config.toml
intermediate_size = 2304
norm_place = "pre"
rope_fraction = 0.5
bias = "none"
init_std_up = 0.0291
optimizer = "adamw"
learning_rate = 0.00119
beta1 = 0.95
beta2 = 0.99
weight_decay = 0.19
warmup_steps = 543
batch_tokens = 262144
doc_mask = true
max_steps = 5021
Each number is 200 + 40 x the weight over its row's rms, rounded and kept within 0 to 999. Layers, rows and columns count from 0. The size before them is the row's rms in percent of the matrix's.

# layer 12 attention value, 576x576, rms 0.0451, rows 383, columns 96-191
105,152,187,163,199,193,204,298,186,148,243,145,95,183,263,239,212,229,165,184,224,123,149,151,157,153,197,122,231,177,209,196,173,119,277,185,171,167,160,200,198,176,177,211,209,220,192,173,205,327,213,224,227,174,186,231,204,234,204,136,246,164,227,207,193,205,142,189,267,128,200,162,174,131,172,170,186,196,182,193,214,158,242,178,232,207,165,231,125,142,256,243,228,112,109,187,195
# layer 12 attention output (transposed), 576x576, rms 0.0462, rows 383, columns 96-191
097,192,149,185,185,128,221,282,194,196,240,208,290,180,178,192,195,247,245,158,194,214,212,140,234,159,186,244,246,196,243,246,207,198,236,252,203,142,144,236,216,136,156,201,256,246,161,210,211,160,176,244,198,163,146,171,79,209,162,198,172,184,256,252,151,203,127,179,217,184,125,176,157,160,177,215,209,176,215,163,197,190,163,195,153,204,241,176,191,152,159,265,283,203,251,193,247
# layer 12 attention query, 576x576, rms 0.0511, rows 384-399, columns 96-191
102,186,199,253,164,179,256,258,258,212,180,235,106,237,187,220,186,195,184,186,294,240,170,208,280,147,266,210,243,167,150,201,180,203,247,180,167,271,173,168,173,262,170,197,178,246,162,211,217,168,244,176,232,125,157,196,160,193,198,196,164,174,258,233,203,203,213,135,263,230,172,175,217,212,185,121,226,201,209,158,245,294,224,194,145,252,187,228,193,174,212,234,199,177,150,247,177
120,220,217,178,237,174,89,164,167,195,234,213,282,224,123,211,194,245,251,264,155,157,211,160,233,175,234,168,147,164,207,254,176,153,182,246,245,210,180,288,213,187,256,210,206,254,158,172,204,179,248,187,231,162,138,194,192,241,182,217,267,175,196,217,168,243,198,211,229,244,196,181,199,215,178,202,150,291,186,299,182,248,157,155,197,188,164,207,195,144,299,216,199,145,109,172,184
103,147,217,124,209,178,163,192,196,202,182,186,213,229,202,166,208,173,168,190,201,141,266,163,148,190,172,223,164,152,209,254,223,129,235,224,187,232,238,193,213,271,205,180,161,260,165,229,211,169,262,212,245,292,179,209,215,188,224,137,188,174,204,201,199,199,185,197,196,213,212,246,233,203,133,232,219,327,260,217,168,183,160,148,155,164,226,194,153,126,203,229,237,227,156,152,174
109,204,215,204,152,177,191,163,183,154,223,197,189,250,167,221,176,142,207,166,198,166,142,210,185,247,211,226,235,204,230,155,225,212,196,225,209,200,259,181,208,298,199,260,223,157,244,237,154,280,147,221,184,295,225,194,246,150,229,270,196,150,126,209,199,195,117,222,148,214,210,272,172,238,237,210,264,203,240,178,203,174,224,230,196,176,160,107,227,216,156,197,239,244,199,182,258
106,191,223,196,123,193,171,131,180,177,281,194,195,233,152,202,182,140,203,162,189,205,136,253,189,235,203,181,240,185,213,182,186,232,205,262,225,143,196,116,211,199,174,252,250,152,262,189,167,232,133,228,185,243,191,201,206,202,273,262,154,155,164,206,200,164,218,175,158,257,147,191,193,244,277,209,250,192,206,198,165,168,196,229,174,224,195,167,270,196,207,182,273,207,227,222,261
103,210,137,189,188,162,163,235,216,145,205,191,232,128,129,217,211,218,221,293,198,163,184,267,213,199,149,108,220,230,217,216,127,209,140,232,213,190,130,216,207,110,248,234,227,175,245,189,220,151,197,261,152,79,223,216,153,197,183,220,183,228,187,183,189,231,243,215,197,168,184,243,136,220,185,168,195,161,160,171,225,174,211,239,219,232,223,199,246,233,245,151,195,152,208,261,185
106,204,189,279,187,227,256,257,208,211,111,142,176,178,218,128,192,205,209,143,263,226,179,156,170,151,207,267,213,207,157,148,235,236,267,155,218,190,160,128,148,236,141,191,162,117,218,112,123,250,142,147,219,248,245,161,237,119,278,196,168,157,190,180,233,199,208,147,145,229,174,218,299,276,204,261,229,218,235,213,182,223,217,179,215,198,169,174,179,185,209,215,204,207,178,190,225
108,173,215,206,115,203,195,180,210,139,209,253,246,260,122,214,164,133,166,119,187,133,124,245,250,215,209,222,159,202,212,185,205,217,243,147,195,171,201,114,169,265,173,307,224,132,257,201,181,246,180,223,265,217,206,248,215,163,201,168,143,132,248,242,226,238,145,191,180,209,177,186,196,240,221,289,247,236,257,204,212,214,224,194,152,163,196,165,223,198,272,232,275,194,237,192,232
104,227,172,190,132,177,193,217,272,308,118,201,251,226,280,239,223,234,245,193,234,217,211,231,271,208,178,235,155,193,143,119,207,232,225,187,232,182,222,184,165,227,169,194,179,207,253,134,252,226,224,233,191,217,199,158,243,162,207,228,131,136,216,177,208,173,192,250,174,225,165,195,205,232,161,224,239,202,214,304,172,215,184,182,161,226,166,255,264,94,262,256,153,221,230,110,194
113,196,238,251,133,211,212,180,186,160,183,215,183,184,246,197,206,110,208,178,182,175,172,150,171,195,189,198,195,241,195,163,263,234,191,220,205,165,187,108,228,221,190,223,222,145,269,211,149,221,150,190,205,233,240,202,233,135,139,184,157,118,170,161,258,215,203,242,181,225,179,301,192,275,324,156,167,194,264,164,195,215,229,203,212,195,155,193,224,197,155,168,226,150,167,133,229
101,206,229,240,216,170,196,200,173,244,162,191,230,213,150,224,208,173,198,217,232,190,129,231,111,211,173,265,202,197,132,114,245,306,214,118,230,211,158,188,201,234,176,215,180,190,219,182,155,268,180,170,186,207,240,163,222,142,258,266,185,156,212,217,159,234,184,167,183,247,250,232,247,197,191,237,232,214,196,241,209,213,241,176,276,242,173,170,194,176,241,234,198,291,221,178,207
084,225,222,201,112,157,206,212,198,215,178,261,195,190,191,220,226,183,195,131,262,207,163,202,247,218,219,171,156,213,176,166,201,214,189,155,213,182,213,144,228,239,240,223,254,96,304,199,260,202,204,189,206,212,177,211,184,173,171,179,129,197,199,224,211,212,230,201,195,151,153,152,229,173,173,200,216,204,185,214,187,200,213,224,144,198,119,137,244,230,223,213,187,159,218,131,188
095,193,142,263,231,229,245,183,199,192,237,204,212,262,264,152,123,146,209,217,132,175,208,208,177,163,144,168,280,221,221,249,219,179,215,310,225,192,216,232,117,207,116,282,236,249,233,229,129,169,200,182,157,262,215,200,223,240,148,198,214,236,187,161,299,202,251,222,232,165,238,207,148,168,197,217,151,170,202,95,233,194,99,152,234,175,209,219,214,232,94,198,164,154,148,205,187
102,161,203,250,230,166,193,215,185,283,197,192,164,238,216,204,173,183,148,162,210,143,107,288,195,144,213,188,160,171,150,147,238,239,255,159,227,126,195,171,187,260,118,175,165,128,217,204,154,253,214,177,192,232,250,188,249,160,149,181,113,209,192,213,161,290,139,169,193,207,190,225,193,155,141,310,207,233,198,215,185,158,261,167,203,223,229,163,167,182,210,236,137,231,244,191,182
096,251,266,227,131,122,246,186,186,208,182,177,260,180,156,293,204,174,283,156,169,272,235,173,200,243,197,230,278,144,150,178,145,193,192,206,149,174,274,255,213,218,252,166,243,196,216,206,237,174,140,195,225,253,236,207,233,239,195,176,158,172,196,217,230,204,146,176,212,249,198,158,182,168,238,197,341,159,220,231,208,176,149,203,200,178,217,208,238,158,232,197,229,236,255,161,287
098,151,148,183,212,237,238,189,222,137,235,214,204,189,226,135,121,184,198,185,145,237,176,142,177,195,263,154,220,246,256,277,269,205,130,237,258,157,249,245,190,151,175,177,222,250,205,220,235,264,225,217,205,179,140,213,146,225,127,125,270,195,184,211,192,168,204,175,270,192,201,203,209,141,245,227,186,168,155,193,169,184,273,168,154,167,198,188,218,211,158,195,242,177,214,225,191
# layer 12 attention key, 576x576, rms 0.051, rows 384-399, columns 96-191
092,155,215,150,203,273,217,239,177,200,285,159,218,188,160,142,165,204,159,256,155,256,191,168,204,162,212,229,222,197,211,185,144,213,194,248,162,275,205,175,170,191,238,304,238,238,179,177,283,212,166,221,168,217,203,193,248,241,182,190,244,183,192,180,230,241,232,179,224,200,250,189,214,204,196,155,163,256,183,169,181,251,223,213,214,165,144,198,133,146,238,215,223,151,248,183,204
109,178,178,101,217,193,211,206,176,235,278,212,279,230,108,173,198,265,183,232,182,135,236,231,264,234,241,207,188,223,201,283,209,109,244,187,204,264,200,264,264,188,178,249,112,239,183,178,230,161,246,197,204,165,123,221,183,239,130,210,194,164,249,235,156,232,156,175,235,224,173,198,214,142,169,197,230,234,183,254,181,195,190,186,158,158,157,222,198,173,191,246,192,205,216,131,161
079,181,146,169,133,102,236,177,219,200,207,185,175,193,217,243,192,165,183,166,229,152,265,170,187,188,266,125,243,181,207,181,200,165,188,169,229,129,209,191,280,228,191,211,170,211,191,167,199,179,140,130,253,166,183,256,142,159,217,157,196,188,211,215,135,202,244,170,222,176,222,166,225,237,151,211,197,158,266,215,229,237,227,234,215,237,184,253,155,209,226,147,198,212,127,171,198
105,213,261,326,156,181,194,187,200,190,138,194,149,229,257,245,202,159,154,143,179,271,143,238,184,177,224,225,222,215,175,117,210,255,194,200,216,229,218,122,107,280,190,229,226,165,238,234,156,261,189,193,224,229,226,140,273,188,225,255,134,203,197,202,228,182,237,212,126,277,192,237,234,248,220,164,201,247,225,113,137,199,252,201,252,224,215,204,231,196,221,222,190,197,184,224,265
093,197,185,238,164,227,134,262,238,218,188,242,150,201,218,197,221,155,258,145,203,195,111,224,204,175,204,201,167,233,186,187,205,170,203,196,185,212,249,177,114,187,120,184,244,210,241,224,206,296,225,221,176,198,282,169,290,204,275,273,130,182,189,176,230,193,179,256,159,251,190,214,167,202,272,220,240,212,180,167,186,131,260,207,203,244,223,210,267,198,202,190,226,158,181,216,273
090,205,174,92,194,188,228,256,235,186,233,185,235,174,199,136,188,214,264,253,225,167,265,272,235,204,170,222,232,207,218,248,204,210,174,219,172,197,154,192,237,149,199,233,206,221,190,191,234,117,187,215,188,129,206,222,121,224,235,141,259,205,222,141,237,139,240,204,286,149,185,237,187,139,288,199,176,185,170,226,234,169,137,207,174,136,207,165,167,200,155,213,118,172,202,227,102
097,246,180,305,187,269,209,174,238,154,144,199,145,146,211,244,160,178,171,182,216,166,113,266,212,151,176,175,185,169,198,145,223,239,187,205,193,276,183,154,130,257,138,225,170,156,203,258,154,251,123,159,241,249,224,205,267,201,271,235,165,197,165,200,191,202,143,216,148,274,189,151,244,228,193,230,225,178,255,171,155,215,273,200,208,309,191,176,228,197,175,185,277,192,169,219,273
086,202,209,257,194,179,131,209,246,191,250,268,180,252,139,195,167,181,201,143,235,196,89,230,251,177,255,208,219,225,158,127,250,211,188,209,229,136,182,183,122,175,157,287,184,236,235,233,192,223,239,200,223,210,193,157,262,148,232,264,129,161,220,174,184,175,138,210,126,199,143,174,159,209,163,204,221,207,201,179,185,150,190,263,201,165,130,198,267,212,227,218,164,171,242,246,302
102,185,203,175,214,206,142,319,246,243,254,268,160,234,169,215,255,198,262,170,213,243,188,265,131,224,178,214,189,162,172,201,241,190,169,231,250,140,210,234,225,197,131,298,162,199,160,146,230,269,243,224,175,164,178,241,248,133,205,204,109,168,181,171,272,225,212,273,157,242,173,258,227,210,244,191,249,230,208,210,189,146,224,231,216,159,181,143,261,173,217,220,187,278,267,216,245
093,158,210,235,107,226,252,178,260,132,216,252,192,172,241,272,265,162,189,205,194,225,122,166,217,227,297,255,234,250,227,114,271,226,159,204,221,225,198,191,176,187,180,224,156,197,314,209,170,204,198,213,177,282,271,158,215,142,247,232,215,212,222,186,185,202,279,193,212,185,217,266,173,223,297,186,212,158,198,121,250,117,253,209,220,155,177,210,193,265,182,240,173,207,138,213,251
095,206,211,274,222,175,137,233,213,189,172,272,144,208,170,189,223,176,201,171,217,232,96,284,231,191,189,213,211,167,139,124,201,206,169,167,236,224,189,188,175,199,119,242,170,200,199,222,190,274,201,197,192,217,244,199,248,172,190,259,135,186,229,206,238,235,147,249,106,240,198,225,204,148,187,222,251,251,212,133,200,152,243,204,255,220,197,192,278,172,179,205,194,212,210,207,253
078,199,270,121,199,221,150,279,232,228,300,186,204,190,135,200,210,189,281,178,240,166,129,229,202,300,226,231,189,191,189,203,236,126,147,237,230,200,145,219,208,108,185,279,188,212,185,157,320,213,271,251,172,204,113,197,190,124,151,205,180,93,219,212,211,227,235,207,267,176,155,200,169,219,203,136,159,183,123,140,277,177,222,229,248,172,147,241,229,245,93,245,199,156,185,196,188
094,194,126,222,241,230,238,167,168,196,116,212,157,169,223,225,171,234,217,175,186,276,156,176,217,188,229,184,222,254,266,224,153,232,241,243,196,180,255,172,224,252,218,161,240,215,236,268,128,231,222,208,194,216,248,171,225,245,196,158,210,236,205,169,289,174,191,202,241,246,244,137,157,214,226,255,211,175,218,221,148,159,183,192,137,170,188,134,160,233,255,142,257,240,232,204,230
101,233,202,319,214,206,78,189,225,173,174,187,183,257,201,219,223,203,206,134,226,248,99,182,192,146,203,189,220,209,161,116,199,222,157,180,252,186,125,194,162,214,167,195,214,205,188,205,162,241,180,186,142,231,226,191,294,175,230,246,169,122,179,231,220,264,113,283,151,236,201,233,192,171,228,218,233,184,232,194,179,153,274,226,254,252,163,270,211,210,167,226,178,244,232,241,266
086,224,246,209,219,199,226,253,213,176,201,173,200,211,267,198,246,264,257,194,201,246,150,186,246,210,182,226,189,234,231,161,132,160,172,228,215,190,168,195,148,157,257,182,170,182,220,224,232,198,155,194,239,137,238,138,195,188,160,207,186,187,225,207,235,206,244,227,238,241,226,230,189,195,195,184,255,224,192,180,208,181,204,117,157,147,151,242,309,206,229,256,195,156,185,153,203
096,192,149,188,173,222,273,177,201,198,155,143,183,199,276,167,122,222,129,212,177,143,154,128,222,217,227,179,174,253,267,194,204,143,182,228,194,172,274,191,217,153,245,191,234,226,163,193,183,279,163,261,152,190,120,121,235,214,234,192,224,263,145,160,146,148,248,125,199,167,255,218,225,230,219,214,206,253,132,246,147,221,203,140,75,161,185,166,200,207,207,200,306,184,185,188,171